config.toml
n_layer = 23
d_model = 128
n_head = 2
n_kv_head = 2
head_dim = 64
d_mlp = 512
vocab_size = 2048
activation = "tanh_gelu"
norm = "layernorm"
norm_place = "pre"
norm_eps = 1e-05
positions = "rope"
rope_base = 10000.0
rope_fraction = 0.5
qk_norm = false
attn_scale = 0.125
bias = "none"
tie_embeddings = false
parallel_block = true
init = "normal"
init_std_qkv = 0.048
init_std_o = 0.0
init_std_up = 0.048
init_std_down = 0.0
optimizer = "soap_variant"
lr = 0.0078
beta1 = 0.95
beta2 = 0.98
weight_decay = 0.058
lr_head = 0.00728
grad_clip = 2.0
warmup_steps = 200
schedule = "cos"
final_lr_fraction = 0.0
batch_tokens = 32768
seq_len = 256
doc_mask = true
train_tokens = 191800000
steps = 5854
dataset = "wikipedia_en"
Each number is 50 + 15 x the weight over the matrix's rms, rounded and kept within 0 to 99. Layers, rows and columns count from 0.

# layer 7 attention output (transposed), 128x128, rms 0.151, rows 28-55, columns 0-127
28 51 71 47 43 41 48 33 43 75 60 62 61 62 59 32 49 36 48 77 40 62 64 54 34 16 61 59 27 16 53 56 68 53 36 62 41 42 53 48 51 51 42 60 30 48 44 35 54 45 56 47 42 74 70 49 34 68 75 56 45 45 83 57 42 59 31 74 62 47 63 75 48 51 62 64 34 66 52 23 75 74 64 49 25 54 62 39 56 36 54 29 57 62 48 46 72 40 55 69 43 73 63 57 68 29 47 64 58 54 31 65 65 39 20 71 19 42 30 59 47 75 65 43 61 63 59 67
47 77 66 65 18 43 65 28 53 40 25 47 64 48 19 40 44 65 27 40 53 29 58 41 50 57 61 86 41 40 37 61 27 50 45 79 58 24 77 36 34 69 57 32 52 40 63 78 52 61 64 62 67 52 34 68 34 60 62 50 49 53 34 60 33 47 83 30 32 58 44 60 57 52 47 34 47 61 57 56 28 56 36 70 45 50 65 33 57 66 60 50 70 79 16 58 48 66 57 38 78 51 46 56 46 46 43 54 56 53 66 41 64 43 58 41 63 28 45 44 78 49 41 54 36 41 45 68
43 63 50 42 67 58 23 48 43 37 32 30 73 74 42 62 46 83 38 62 59 44 71 57 38 46 71 56 30 41 52 45 57 35 53 52 53 18 77 61 52 27 48 42 61 38 62 32 49 59 60 57 58 76 57 39 57 53 39 32 44 40 51 57 43 35 29 30 62 39 43 73 43 42 41 53 48 40 35 58 55 46 50 61 33 66 49 48 82 27 41 46 55 45 41 70 48 38 61 89 51 41 51 48 62 41 64 48 37 62 42 39 21 35 74 68 33 46 43 54 41 59 20 35 59 54 28 59
56 55 59 48 31 76 43 29 32 35 62 59 42 63 51 60 15 36 55 36 46 76 52 31 38 55 36 45 50 53 37 04 44 39 43 91 66 50 64 45 61 34 67 50 44 62 55 43 26 55 52 53 25 59 73 45 54 48 24 60 48 43 18 64 36 50 40 42 78 50 57 40 64 20 51 70 68 44 64 43 32 50 51 56 53 36 31 51 38 43 37 29 51 43 56 56 27 55 42 44 69 57 58 47 53 72 58 61 38 42 61 66 43 63 49 40 44 41 41 51 49 51 38 43 72 71 51 56
53 42 50 45 52 54 16 79 57 49 28 41 41 33 45 66 51 76 60 43 35 55 80 68 31 99 28 42 58 42 41 57 64 27 39 47 61 53 39 37 34 58 58 17 54 43 38 59 52 19 51 36 50 59 81 58 45 64 45 42 61 24 59 67 53 55 67 46 65 41 40 26 13 45 64 48 50 40 34 23 44 22 59 45 35 76 68 47 56 24 46 59 49 34 77 43 55 55 66 59 47 58 36 48 42 57 35 70 51 65 44 50 66 26 80 40 56 53 54 37 72 56 37 37 56 55 37 42
70 35 26 63 44 49 48 47 32 19 44 41 49 58 42 59 27 55 51 31 72 52 35 58 43 53 50 49 33 62 40 61 56 78 35 26 46 16 38 49 39 56 65 60 46 48 72 45 79 54 68 59 33 56 45 67 39 47 45 29 72 31 33 33 46 66 58 66 59 66 35 51 65 73 63 58 48 58 45 29 48 54 52 38 63 52 56 43 85 39 52 39 49 37 59 49 48 68 36 56 53 64 46 50 71 91 60 44 50 57 63 63 59 47 57 37 33 11 67 29 51 49 42 19 47 73 47 59
56 59 47 28 26 60 48 33 31 52 36 40 43 35 54 45 49 34 69 23 46 51 53 39 33 30 44 39 52 55 67 34 65 26 31 78 37 52 56 39 47 53 69 45 56 60 42 55 62 46 63 55 31 50 46 37 29 56 74 61 44 40 49 45 52 28 60 32 53 43 57 60 65 51 60 60 26 49 54 71 34 45 26 69 48 50 56 39 54 40 51 38 50 76 44 30 54 63 42 53 14 44 50 46 41 39 73 17 57 33 37 47 88 58 19 31 37 28 56 31 30 54 58 46 45 49 50 13
47 70 34 66 47 51 32 69 55 48 34 34 34 68 34 71 63 58 52 35 37 79 49 49 21 62 62 56 25 27 26 57 33 53 30 59 49 56 44 31 31 52 48 58 37 41 60 66 35 43 52 41 51 48 49 60 78 49 52 57 54 40 82 47 43 36 65 37 68 76 60 71 32 25 54 28 45 50 50 36 70 71 38 48 61 48 55 53 70 18 45 40 25 51 68 52 73 42 64 63 52 58 62 40 57 70 68 55 58 38 60 40 36 39 61 43 46 48 40 42 53 71 50 40 37 54 41 57
36 26 48 75 77 76 80 42 13 35 28 61 53 45 42 42 18 37 62 53 81 31 67 49 82 60 48 50 67 31 74 38 48 61 50 46 69 55 45 35 37 38 32 70 36 49 42 46 54 69 30 58 32 72 64 39 55 31 38 62 45 63 35 36 53 61 31 53 62 52 36 52 39 70 55 62 70 51 50 50 52 56 44 29 71 42 49 72 54 55 58 55 53 48 69 59 31 57 52 61 44 45 28 38 54 40 48 56 38 76 22 36 41 27 51 62 51 45 47 31 25 73 49 75 59 62 49 22
57 27 50 65 65 45 37 41 50 45 30 59 59 60 62 43 59 32 28 25 54 36 52 53 20 70 44 47 62 47 48 48 57 45 59 57 47 34 50 68 59 51 49 47 52 38 64 45 50 52 67 41 42 64 59 35 57 76 42 86 36 52 63 47 45 50 42 52 36 59 55 37 68 42 55 56 43 64 38 51 29 43 73 31 20 63 42 77 49 68 61 45 34 49 46 46 29 46 60 38 50 56 48 49 59 26 80 31 67 50 59 46 39 46 65 60 57 69 83 50 55 55 47 30 68 51 62 54
32 47 54 40 52 24 58 56 63 36 48 53 27 40 44 34 92 59 60 46 54 41 63 53 38 57 32 47 54 49 43 39 39 31 61 43 72 36 68 41 94 63 52 62 40 44 48 65 66 49 59 66 53 54 64 26 70 62 44 71 62 76 87 65 59 47 55 60 47 36 47 60 44 62 49 18 20 39 42 56 55 45 48 35 39 47 40 79 36 54 45 30 34 43 51 37 40 46 46 53 58 53 50 49 68 50 55 29 43 45 37 27 33 68 62 29 80 60 36 39 59 24 70 68 43 66 59 46
60 40 46 73 34 54 56 43 48 50 31 61 19 29 39 62 32 55 75 48 51 52 42 56 54 41 46 39 57 50 30 54 43 19 29 43 25 57 43 46 31 49 46 26 46 54 53 83 47 50 38 31 38 40 39 25 47 34 20 54 29 54 52 40 43 52 50 43 46 60 67 74 61 63 52 57 42 39 30 44 30 24 33 43 65 52 45 38 49 74 70 56 33 49 56 48 64 59 57 51 46 23 53 22 29 38 47 64 84 66 57 41 38 38 40 44 36 46 51 41 60 69 35 30 55 32 49 57
55 51 35 45 31 53 41 23 42 46 61 41 52 58 52 23 41 45 49 50 51 46 63 45 48 41 30 48 68 52 48 44 57 87 13 76 21 64 48 35 46 52 51 77 63 42 45 33 29 34 39 54 37 52 74 33 40 52 37 64 73 50 61 73 57 65 84 59 29 74 69 66 58 49 66 73 47 53 68 57 41 60 42 61 68 44 39 56 57 36 55 56 58 61 64 46 67 61 29 48 50 45 52 49 68 58 21 26 79 42 34 65 41 53 55 64 50 37 51 35 42 43 47 53 62 54 25 61
61 71 35 54 54 35 50 52 22 37 92 31 61 31 59 57 38 59 48 40 50 33 33 30 46 37 25 33 59 57 51 37 49 35 37 39 38 71 58 39 50 59 22 47 56 55 40 40 35 46 56 29 56 37 25 30 58 26 45 64 57 51 42 47 49 67 57 68 34 68 27 45 65 44 65 28 57 43 50 62 47 52 62 48 54 48 40 30 36 52 54 67 54 39 66 71 48 54 58 27 77 69 39 55 53 51 67 64 44 51 44 32 62 29 47 41 42 52 30 31 62 69 67 58 48 41 46 56
50 57 33 39 35 54 53 44 54 29 48 67 41 53 42 20 16 56 34 73 60 34 36 32 68 50 51 65 66 25 53 69 70 51 58 47 31 50 47 53 57 42 37 33 41 59 60 76 36 36 34 33 65 50 55 73 59 55 51 62 36 44 35 58 21 48 36 57 38 61 15 52 45 10 54 55 60 53 58 47 41 30 42 32 31 45 47 53 26 74 59 45 43 68 60 40 58 44 74 54 29 53 41 68 61 63 49 43 68 50 86 38 31 41 50 51 25 46 27 63 49 50 78 52 36 28 44 70
69 50 53 56 59 61 61 60 37 32 39 34 44 48 47 53 44 36 54 24 32 47 28 40 46 38 57 44 64 36 66 64 66 56 56 66 58 62 23 29 58 54 52 38 57 60 36 46 56 49 32 50 66 57 62 45 39 43 55 50 16 54 48 69 37 50 22 62 26 24 71 41 45 69 38 55 64 66 53 36 34 33 46 68 41 50 23 41 42 49 33 48 55 25 61 29 56 50 47 53 51 76 21 38 45 72 38 57 53 59 45 57 28 58 28 41 42 55 50 50 53 61 69 34 38 61 44 43
34 35 50 39 61 41 42 30 52 32 13 64 45 38 27 41 48 61 36 42 60 53 50 53 48 57 61 63 68 33 27 49 66 30 50 77 43 44 52 53 79 49 50 62 60 52 27 72 58 68 46 60 48 54 74 36 58 38 72 69 58 55 74 64 34 75 53 48 41 43 43 74 71 62 59 38 18 63 60 52 51 58 60 40 60 53 59 46 48 72 53 73 56 28 43 58 54 52 77 39 62 59 51 40 46 52 49 67 58 78 48 57 42 25 51 55 44 42 58 49 50 68 83 48 36 44 68 37
34 35 73 58 64 53 43 54 38 52 67 39 62 37 48 79 47 69 40 61 66 56 47 54 63 46 42 71 62 30 37 28 40 49 40 62 76 48 65 41 59 53 62 49 49 48 71 46 74 57 82 44 61 47 51 64 45 37 50 29 53 47 69 45 46 43 59 64 64 66 66 26 48 52 34 49 77 45 50 39 25 32 50 23 49 21 40 58 64 54 44 67 62 42 41 26 30 37 50 59 40 83 38 64 38 46 34 55 51 54 52 28 67 02 57 30 67 67 29 42 44 71 49 46 64 44 35 50
43 47 47 55 58 84 18 73 36 38 30 59 48 41 69 56 45 59 39 51 61 37 50 39 58 62 43 42 39 55 65 38 66 58 31 61 41 22 67 26 59 53 37 63 68 49 42 41 39 42 46 47 52 34 66 37 62 70 27 44 55 44 43 52 60 37 51 45 54 34 55 47 75 62 39 59 62 36 47 49 67 85 39 47 35 66 48 79 41 60 31 63 88 71 60 49 69 64 50 57 73 40 53 31 52 51 46 54 59 51 40 53 27 51 47 45 70 37 45 63 58 60 59 54 36 48 43 69
62 36 51 42 52 54 30 53 44 56 76 35 48 61 36 74 58 47 45 47 49 49 37 56 60 41 65 54 41 36 64 67 26 28 47 58 56 48 49 51 43 63 46 48 39 49 62 66 38 65 31 39 51 43 40 59 36 63 52 30 50 31 71 67 40 70 46 63 56 43 49 39 64 63 54 42 74 12 63 36 42 62 50 74 21 32 43 44 43 33 69 41 64 69 41 35 64 40 55 52 40 61 46 50 58 55 53 45 55 20 37 46 41 25 57 52 43 61 58 59 50 43 65 26 73 58 52 53
59 60 67 93 51 43 40 90 76 66 73 87 71 55 64 50 53 59 23 57 46 51 72 58 68 50 50 69 54 67 35 83 73 52 52 70 87 46 17 45 43 58 41 44 42 38 17 57 60 52 63 61 30 56 38 50 51 86 29 58 72 50 47 61 58 47 50 60 54 48 64 34 72 74 28 55 70 66 42 46 60 47 37 45 41 38 49 95 35 74 67 90 63 65 44 45 56 39 28 18 57 57 70 30 67 57 56 58 52 34 58 43 41 43 43 50 71 51 45 45 62 69 70 57 58 66 69 51
68 43 45 49 55 52 53 63 44 46 56 46 46 50 69 39 56 26 28 38 63 56 57 50 57 43 42 37 61 30 46 43 48 68 58 26 37 38 61 40 51 22 60 51 60 65 32 56 65 48 70 65 37 57 56 83 65 43 49 48 51 31 41 49 45 46 81 49 35 49 68 32 76 43 45 56 80 87 27 33 37 33 31 29 37 76 76 40 56 74 58 71 42 52 22 39 41 47 47 37 28 49 58 78 47 63 87 36 34 34 64 59 79 14 69 59 53 55 30 71 45 41 55 53 58 29 41 07
58 37 50 61 08 44 49 52 41 65 82 41 23 23 29 29 41 60 43 49 40 36 77 50 40 44 38 51 36 60 42 58 49 39 33 53 71 40 49 55 36 56 53 28 54 43 47 24 43 27 27 56 43 38 56 37 62 65 35 45 44 74 65 83 55 45 71 59 29 62 28 29 64 61 43 44 33 63 55 56 36 31 56 59 27 22 49 36 53 51 27 12 42 48 43 27 45 32 31 45 46 45 36 48 50 52 38 27 43 71 34 54 56 69 47 54 35 36 54 68 46 42 34 49 39 54 81 57
41 36 43 71 50 58 61 28 47 48 41 67 28 53 46 51 44 42 48 58 66 60 80 50 55 44 62 73 67 12 32 50 28 45 46 69 70 47 64 44 43 54 40 56 49 38 60 55 20 72 37 58 66 79 64 43 48 47 90 52 40 65 34 51 46 56 61 46 40 51 38 74 75 33 57 30 61 55 64 42 32 38 45 70 56 68 72 43 55 45 52 22 41 49 34 58 27 44 69 46 54 44 39 45 41 48 61 63 49 40 67 55 59 37 56 61 48 28 62 20 31 52 61 42 61 70 82 01
54 58 42 27 47 56 66 51 67 68 41 54 50 33 29 57 40 46 48 27 50 60 45 58 36 54 60 47 49 69 46 57 78 67 50 32 58 75 62 49 52 44 08 47 57 41 30 48 50 24 54 50 70 73 46 59 50 42 43 73 61 63 68 64 76 37 64 61 62 47 71 77 57 65 34 68 45 54 69 68 33 43 61 70 37 39 44 52 54 55 57 90 22 72 22 59 41 45 47 51 45 46 65 49 39 47 62 18 51 45 34 41 28 22 79 45 45 44 39 23 58 60 52 47 20 45 46 19
29 33 56 44 39 54 68 45 38 46 60 64 31 40 67 37 13 35 37 53 48 58 36 50 54 56 64 47 20 45 36 50 55 48 50 77 59 50 40 54 49 18 57 42 45 74 43 44 51 72 33 56 73 30 55 53 36 33 71 10 54 50 33 57 58 30 65 37 49 46 43 80 44 53 45 61 35 61 50 69 53 33 45 55 59 48 51 55 58 34 26 47 44 55 35 25 47 54 43 54 25 24 29 42 15 65 65 78 46 45 44 56 46 38 63 46 61 38 59 40 55 18 45 81 35 42 55 43
24 36 44 45 27 62 49 38 36 32 17 53 46 39 53 26 60 56 31 40 34 33 39 56 56 33 41 26 51 53 41 61 38 43 50 56 55 64 40 67 33 23 45 48 32 51 65 61 61 39 45 90 29 52 34 51 59 66 34 57 45 67 63 57 67 41 16 34 56 29 36 64 25 58 51 81 73 49 53 40 39 57 34 82 43 39 51 36 48 76 45 78 34 26 55 40 53 20 74 36 49 46 60 70 56 52 35 18 50 64 37 29 55 53 45 60 36 58 44 35 51 39 21 84 71 47 36 64
54 34 69 65 40 77 25 53 58 66 57 72 52 43 54 44 85 35 70 66 58 35 51 66 46 29 53 32 64 68 18 60 35 42 61 42 72 43 55 95 50 28 40 47 57 53 62 36 69 68 68 58 46 38 85 30 66 58 62 57 58 57 35 48 54 54 59 41 26 83 48 22 57 76 49 68 44 52 54 67 38 73 46 45 46 59 46 58 79 45 60 35 61 53 49 65 46 50 53 44 58 65 60 63 41 73 65 41 64 65 70 66 45 78 54 49 51 41 54 51 46 63 58 43 51 57 64 44
# layer 7 attention value, 128x128, rms 0.172, rows 29-55, columns 0-127
42 62 19 73 41 31 36 32 48 41 51 38 35 60 69 30 68 81 40 54 39 56 13 68 50 68 57 34 48 50 45 44 60 75 45 58 40 42 52 45 59 71 12 48 47 38 73 34 59 21 46 52 57 68 37 40 57 93 43 35 55 40 76 45 36 49 56 63 42 69 83 20 59 50 77 14 56 54 50 40 42 60 42 63 42 49 48 53 44 28 35 75 35 41 52 21 54 80 39 40 50 78 51 52 45 62 54 56 54 59 47 54 57 50 57 26 72 29 38 50 43 64 56 82 57 59 80 66
23 37 44 63 57 51 68 64 56 30 52 38 29 39 51 44 62 45 35 68 39 56 58 60 22 48 48 63 48 43 67 42 64 63 46 55 61 46 38 33 62 56 46 46 64 33 70 82 56 58 55 37 45 59 25 64 65 60 52 63 63 57 48 28 33 68 51 58 42 52 59 59 35 59 61 32 68 84 53 28 39 57 52 23 70 51 59 49 27 57 70 66 45 55 52 51 39 35 59 49 78 56 23 47 52 53 56 40 54 55 47 69 26 45 36 24 36 58 66 32 27 48 55 78 45 45 37 51
70 51 53 43 60 42 57 47 39 68 54 54 55 54 16 40 49 52 38 47 47 29 63 55 46 37 76 55 33 49 49 69 41 54 63 51 67 73 49 17 65 49 51 58 24 73 28 35 64 41 31 54 67 53 27 71 51 46 49 38 17 48 52 56 46 46 67 36 35 39 74 50 43 66 49 60 45 71 50 52 68 69 55 61 49 53 66 22 46 72 29 56 67 70 49 48 37 51 60 33 31 63 31 59 42 33 43 37 53 57 52 76 41 53 60 47 60 58 40 42 45 65 37 20 42 56 54 29
35 80 11 71 63 39 47 78 45 25 37 65 61 26 59 57 30 20 43 36 48 47 57 58 41 85 40 82 51 32 97 67 65 41 51 65 40 55 58 49 24 36 56 80 68 60 71 49 46 72 47 35 63 36 43 81 51 69 85 73 31 35 34 54 51 32 40 55 43 40 64 43 53 27 58 85 64 63 16 34 22 60 37 41 67 47 49 69 41 35 25 69 61 44 69 48 48 46 44 48 55 48 50 61 77 59 37 49 24 71 57 41 67 62 27 25 48 39 49 22 32 63 43 48 49 39 64 62
45 57 57 47 27 54 57 65 51 56 74 49 47 40 50 34 34 45 70 40 28 64 30 39 32 73 72 56 63 74 67 54 26 73 50 58 56 61 39 49 43 48 49 42 56 53 37 53 25 53 45 44 90 59 47 57 71 38 52 65 53 82 34 71 23 52 43 82 32 52 68 42 42 46 39 59 32 47 53 55 27 57 53 65 63 65 43 38 29 67 18 58 35 59 55 41 23 72 26 40 49 63 77 64 08 11 57 51 23 26 52 50 47 52 54 40 42 35 46 31 61 53 53 75 41 56 67 38
51 51 49 60 65 69 54 55 62 38 69 35 38 44 42 56 37 39 68 46 58 62 41 60 64 77 35 60 77 68 38 55 37 40 59 33 61 45 57 55 48 66 66 63 48 44 52 49 48 13 44 40 41 57 27 43 61 26 38 23 43 57 73 60 66 34 50 39 41 39 80 11 46 39 77 50 40 42 65 59 62 51 56 44 37 68 34 67 55 40 54 67 60 57 30 36 58 70 29 40 53 29 54 77 50 42 71 80 51 37 60 57 24 75 27 45 66 39 32 60 49 66 56 19 23 58 77 63
32 49 74 69 71 35 71 63 52 38 51 67 52 25 56 22 62 63 36 70 36 71 62 30 60 70 34 58 55 42 80 60 26 75 83 53 36 47 36 46 49 64 50 62 58 52 38 35 53 57 36 49 44 50 43 78 54 50 72 55 35 54 37 57 38 65 59 78 48 22 45 42 34 24 61 47 88 67 24 42 23 49 36 52 39 57 47 61 25 69 42 65 41 41 78 42 41 54 47 55 60 55 32 54 46 57 63 85 52 58 38 40 50 62 59 12 34 43 57 37 64 51 12 23 42 58 30 36
86 44 50 42 60 67 68 63 53 77 58 62 43 43 40 68 84 45 50 02 29 33 41 10 41 59 37 23 70 42 47 60 61 53 39 42 52 62 40 53 30 31 65 46 59 61 29 60 53 81 73 17 76 39 35 64 54 46 37 28 46 52 33 48 47 53 88 45 62 52 48 46 64 69 21 66 59 60 59 50 59 67 57 50 33 44 54 21 41 65 52 28 71 67 43 61 49 37 65 16 25 31 68 51 23 41 41 12 52 49 38 83 44 33 60 75 37 62 63 69 61 57 56 97 59 32 37 52
34 48 63 49 50 85 45 74 53 69 48 40 85 67 47 33 35 29 70 68 57 47 37 50 59 48 68 50 43 60 45 43 77 44 77 56 68 40 48 29 66 67 70 51 56 52 60 51 27 62 48 52 49 64 38 57 51 71 49 55 61 48 58 48 47 25 40 58 72 59 35 47 44 57 67 81 41 83 63 48 54 50 53 38 39 43 40 47 50 64 50 43 55 67 61 54 66 19 72 32 31 42 64 52 61 66 43 51 63 65 54 56 55 66 47 67 27 44 58 50 55 40 13 68 63 64 57 50
65 38 29 55 41 81 26 50 53 79 39 36 76 57 47 33 43 47 43 70 57 49 22 59 80 58 31 45 47 36 64 41 47 38 35 54 43 42 39 55 42 33 65 27 63 54 53 42 62 52 42 26 35 69 52 49 48 59 46 52 25 33 42 24 64 37 57 20 64 57 43 57 51 04 51 99 99 42 50 37 47 21 67 47 50 38 59 60 52 99 66 26 37 39 47 57 55 44 41 64 63 55 56 16 53 76 63 47 72 63 67 27 65 66 40 41 34 45 30 30 55 44 30 37 62 75 45 46
50 40 62 76 85 46 36 48 61 41 49 44 79 23 49 49 67 60 48 40 48 52 66 53 49 68 51 57 57 56 45 64 51 60 51 37 36 44 62 47 75 53 37 70 54 64 43 43 38 43 41 47 78 48 30 46 60 64 71 39 64 37 51 65 69 58 69 63 53 46 45 13 55 23 51 34 43 64 50 55 52 55 45 49 41 55 60 66 48 57 56 46 61 41 47 35 53 57 38 40 56 47 64 78 78 59 48 39 28 37 21 38 57 46 46 54 27 56 45 76 55 24 50 70 41 12 43 54
52 66 42 66 50 38 45 23 43 67 51 40 41 53 43 61 38 75 66 65 74 67 52 47 36 79 53 65 56 45 75 56 50 44 53 63 25 54 45 49 64 52 62 28 53 69 50 25 37 54 32 54 61 55 24 45 94 38 41 02 41 77 16 46 31 64 45 44 37 44 74 50 61 16 58 58 28 20 75 64 58 44 30 66 47 48 31 23 61 62 50 73 64 67 42 60 69 46 54 32 21 46 39 61 43 92 65 67 36 66 44 58 45 69 58 69 24 29 68 42 41 56 50 50 46 90 72 61
88 58 57 67 47 33 76 36 56 81 52 69 39 39 54 44 50 60 66 71 23 72 28 69 31 37 46 40 41 39 31 39 33 55 46 46 61 46 49 55 52 61 63 63 41 34 20 40 51 46 56 52 61 39 78 64 21 71 64 36 52 62 64 61 65 54 30 30 69 28 28 56 44 42 48 67 39 64 53 41 37 52 59 61 45 35 63 59 68 48 24 27 53 25 59 24 48 50 54 43 29 67 47 66 52 78 41 53 27 48 53 42 43 59 64 35 54 48 54 56 44 49 70 48 62 61 48 42
63 29 85 44 37 36 60 57 45 39 57 48 67 39 56 46 42 50 48 60 43 63 21 63 35 40 55 53 30 45 39 39 49 30 66 32 37 57 71 45 37 45 52 82 73 67 47 46 43 52 48 58 47 46 46 44 30 57 67 44 49 48 68 47 32 63 55 45 43 61 58 47 33 78 49 10 25 62 29 82 52 72 52 71 44 37 69 41 55 45 37 39 24 38 43 58 67 50 49 43 44 44 46 32 36 76 41 29 60 45 20 38 64 16 40 59 39 54 72 47 60 82 53 57 93 45 41 58
36 73 49 54 48 61 66 58 45 44 52 44 54 40 35 52 55 27 54 59 51 73 62 68 57 72 48 52 54 48 61 49 42 42 53 49 51 71 71 42 79 39 45 55 57 83 50 42 52 67 39 27 53 33 23 24 69 29 14 84 42 46 51 73 47 61 46 51 69 56 40 44 45 47 65 44 55 33 61 76 63 44 39 45 62 20 60 50 23 53 47 47 69 65 41 42 55 70 59 58 23 49 46 43 32 51 41 47 47 35 49 53 56 69 63 70 67 37 38 60 48 39 48 34 80 27 61 56
30 38 60 70 71 70 57 64 78 60 36 43 60 46 55 42 89 77 56 62 41 55 29 71 51 52 59 43 56 44 58 58 42 39 62 49 50 49 63 52 50 44 70 46 62 42 46 69 43 36 41 33 34 69 35 19 44 52 39 38 64 23 67 56 57 47 59 23 76 44 50 24 21 37 50 38 48 61 40 63 32 43 67 28 29 29 88 34 38 52 30 30 53 68 87 49 44 44 27 47 43 42 53 52 56 60 56 33 46 61 69 28 74 51 44 34 41 47 61 50 53 49 39 75 74 84 50 59
62 42 22 50 42 52 58 63 65 51 31 57 35 54 22 65 51 52 57 43 32 27 35 29 56 61 58 56 64 38 38 47 59 58 27 51 74 44 75 49 14 61 55 54 65 45 02 45 45 41 40 38 65 42 46 71 70 61 56 69 41 47 68 49 36 54 58 50 57 68 39 65 73 32 61 39 35 50 17 26 36 59 51 56 65 53 81 48 22 62 37 85 37 33 63 43 11 48 44 60 30 67 54 30 76 65 56 27 49 46 51 54 58 65 44 42 63 34 62 56 50 31 74 67 57 49 63 45
72 85 48 61 47 40 47 63 44 26 56 33 49 61 25 31 51 34 66 43 48 53 57 57 33 71 31 50 77 73 32 37 34 46 27 50 20 61 34 68 49 11 51 49 30 78 65 67 55 78 61 50 65 53 05 52 61 94 52 49 61 48 32 46 29 69 58 47 49 54 62 58 26 42 72 63 54 47 59 53 55 38 64 53 64 65 38 43 53 51 58 34 66 50 54 60 54 36 46 33 47 48 23 41 57 54 48 48 45 61 55 49 37 77 71 58 32 63 47 39 36 21 51 47 82 55 59 65
73 89 49 44 59 53 74 47 29 34 55 42 55 38 55 44 45 50 62 48 67 50 61 59 63 44 55 52 35 61 41 43 58 56 28 37 66 45 45 52 60 51 50 44 54 52 50 34 48 52 35 49 25 37 58 64 51 37 54 61 56 49 53 58 62 63 64 52 64 34 50 61 60 33 36 31 64 55 36 14 20 55 21 62 54 70 33 63 40 38 34 81 20 55 51 10 57 41 50 45 29 38 37 51 51 59 39 46 67 38 48 51 48 76 47 50 70 47 59 74 65 34 61 46 59 50 70 29
49 45 33 43 53 41 54 02 21 58 44 51 87 65 26 16 44 27 69 35 31 10 57 26 84 58 46 34 32 57 57 43 65 48 48 63 39 52 16 48 52 43 54 61 22 34 76 55 48 42 46 60 45 54 72 38 45 69 42 53 57 43 51 61 52 21 51 47 57 77 71 77 35 59 43 59 81 46 59 41 51 47 66 46 53 45 46 64 99 63 64 53 54 32 59 59 42 51 72 67 29 68 27 44 25 40 44 31 71 91 34 53 93 46 81 74 53 45 58 70 69 25 69 85 72 31 53 78
56 32 77 40 56 72 63 39 78 41 23 57 28 48 29 62 42 26 38 47 10 59 14 33 67 50 61 55 41 57 42 34 74 62 52 45 41 32 39 53 51 56 40 51 40 36 52 36 39 46 51 68 72 50 46 53 54 62 52 50 58 33 83 40 33 31 18 47 43 37 37 60 38 79 61 32 10 56 54 60 39 63 45 54 50 65 56 29 56 62 60 58 42 53 68 55 45 64 42 44 32 28 84 36 46 35 34 56 43 60 46 44 72 50 45 27 55 39 52 49 47 59 76 41 56 86 92 55
60 49 21 55 38 74 18 27 31 61 33 25 59 60 65 32 71 61 90 50 69 43 13 78 58 28 81 69 39 62 67 54 68 43 84 61 41 57 33 19 49 42 18 64 50 38 51 34 62 50 23 37 33 52 65 46 97 56 60 35 53 49 23 43 45 37 52 50 53 68 80 74 56 11 67 45 47 09 53 48 50 36 57 58 51 44 46 75 34 41 45 69 61 48 31 43 46 57 50 57 37 58 47 48 65 58 43 78 62 36 48 26 63 67 55 50 56 60 56 28 48 68 76 68 48 50 49 32
51 65 51 32 74 60 60 57 75 42 50 49 35 56 71 63 72 61 29 41 46 51 28 51 67 52 39 34 48 40 55 57 44 65 47 38 66 53 37 00 58 76 61 50 42 67 30 61 43 63 40 32 66 69 50 31 50 54 36 38 64 39 64 52 46 53 54 38 71 58 50 44 54 68 57 20 57 54 46 41 37 55 39 35 20 39 23 29 38 56 61 74 59 81 50 44 60 70 63 53 43 41 79 62 41 36 43 53 67 67 45 65 61 28 35 31 53 56 41 80 61 78 62 58 60 76 49 38
50 06 31 65 47 49 80 47 55 57 54 49 42 46 62 42 24 34 47 34 51 49 39 21 45 48 43 64 48 16 54 38 58 52 65 43 23 52 65 40 74 74 89 40 59 32 74 60 63 39 37 35 42 54 67 36 70 54 62 52 70 35 24 60 64 29 49 18 20 68 38 20 64 28 65 50 28 60 13 44 53 42 39 56 64 44 43 66 57 41 69 44 50 44 57 17 74 56 54 65 55 52 43 45 69 59 30 58 68 51 35 57 70 88 60 23 36 36 54 73 58 40 47 57 55 71 46 60
57 54 61 27 51 37 16 57 56 34 56 51 25 62 36 53 60 61 39 38 67 57 49 61 58 46 45 73 77 51 58 53 40 47 38 60 51 64 63 39 61 51 63 66 31 47 48 58 60 82 41 50 14 37 47 45 67 46 46 21 84 46 50 51 75 48 45 51 37 64 72 35 45 84 51 29 42 69 55 58 60 13 61 60 58 61 47 74 43 50 60 60 50 63 33 47 63 70 33 85 66 38 70 49 37 34 42 55 64 72 60 52 83 22 59 49 66 56 12 44 66 50 62 53 50 54 63 64
33 17 50 66 57 68 34 32 55 49 57 33 17 62 66 21 56 61 53 50 63 17 52 61 58 37 53 48 35 78 54 52 42 53 66 40 44 21 38 63 43 27 26 40 99 37 60 21 76 75 48 20 56 39 32 37 66 50 59 54 60 27 27 44 44 19 89 70 51 42 66 48 61 46 36 30 25 63 57 57 60 70 47 38 49 53 94 70 47 44 50 53 56 65 43 45 37 61 58 61 42 59 71 41 77 68 38 51 46 68 41 63 62 74 60 43 38 48 59 60 66 75 57 63 20 26 53 57
47 26 75 16 24 87 33 30 46 65 55 14 51 60 46 46 46 52 57 31 30 46 50 67 57 26 46 51 46 60 48 70 40 68 78 52 67 50 50 30 70 49 24 45 69 23 35 50 56 63 46 47 58 54 45 26 57 54 53 44 55 72 29 72 51 40 50 38 62 63 50 67 25 29 47 55 44 46 46 54 52 51 65 30 45 38 56 52 47 63 38 62 60 41 42 81 54 00 37 26 61 56 38 80 60 40 65 58 78 46 48 36 68 48 64 35 70 53 52 62 66 69 64 46 42 41 46 64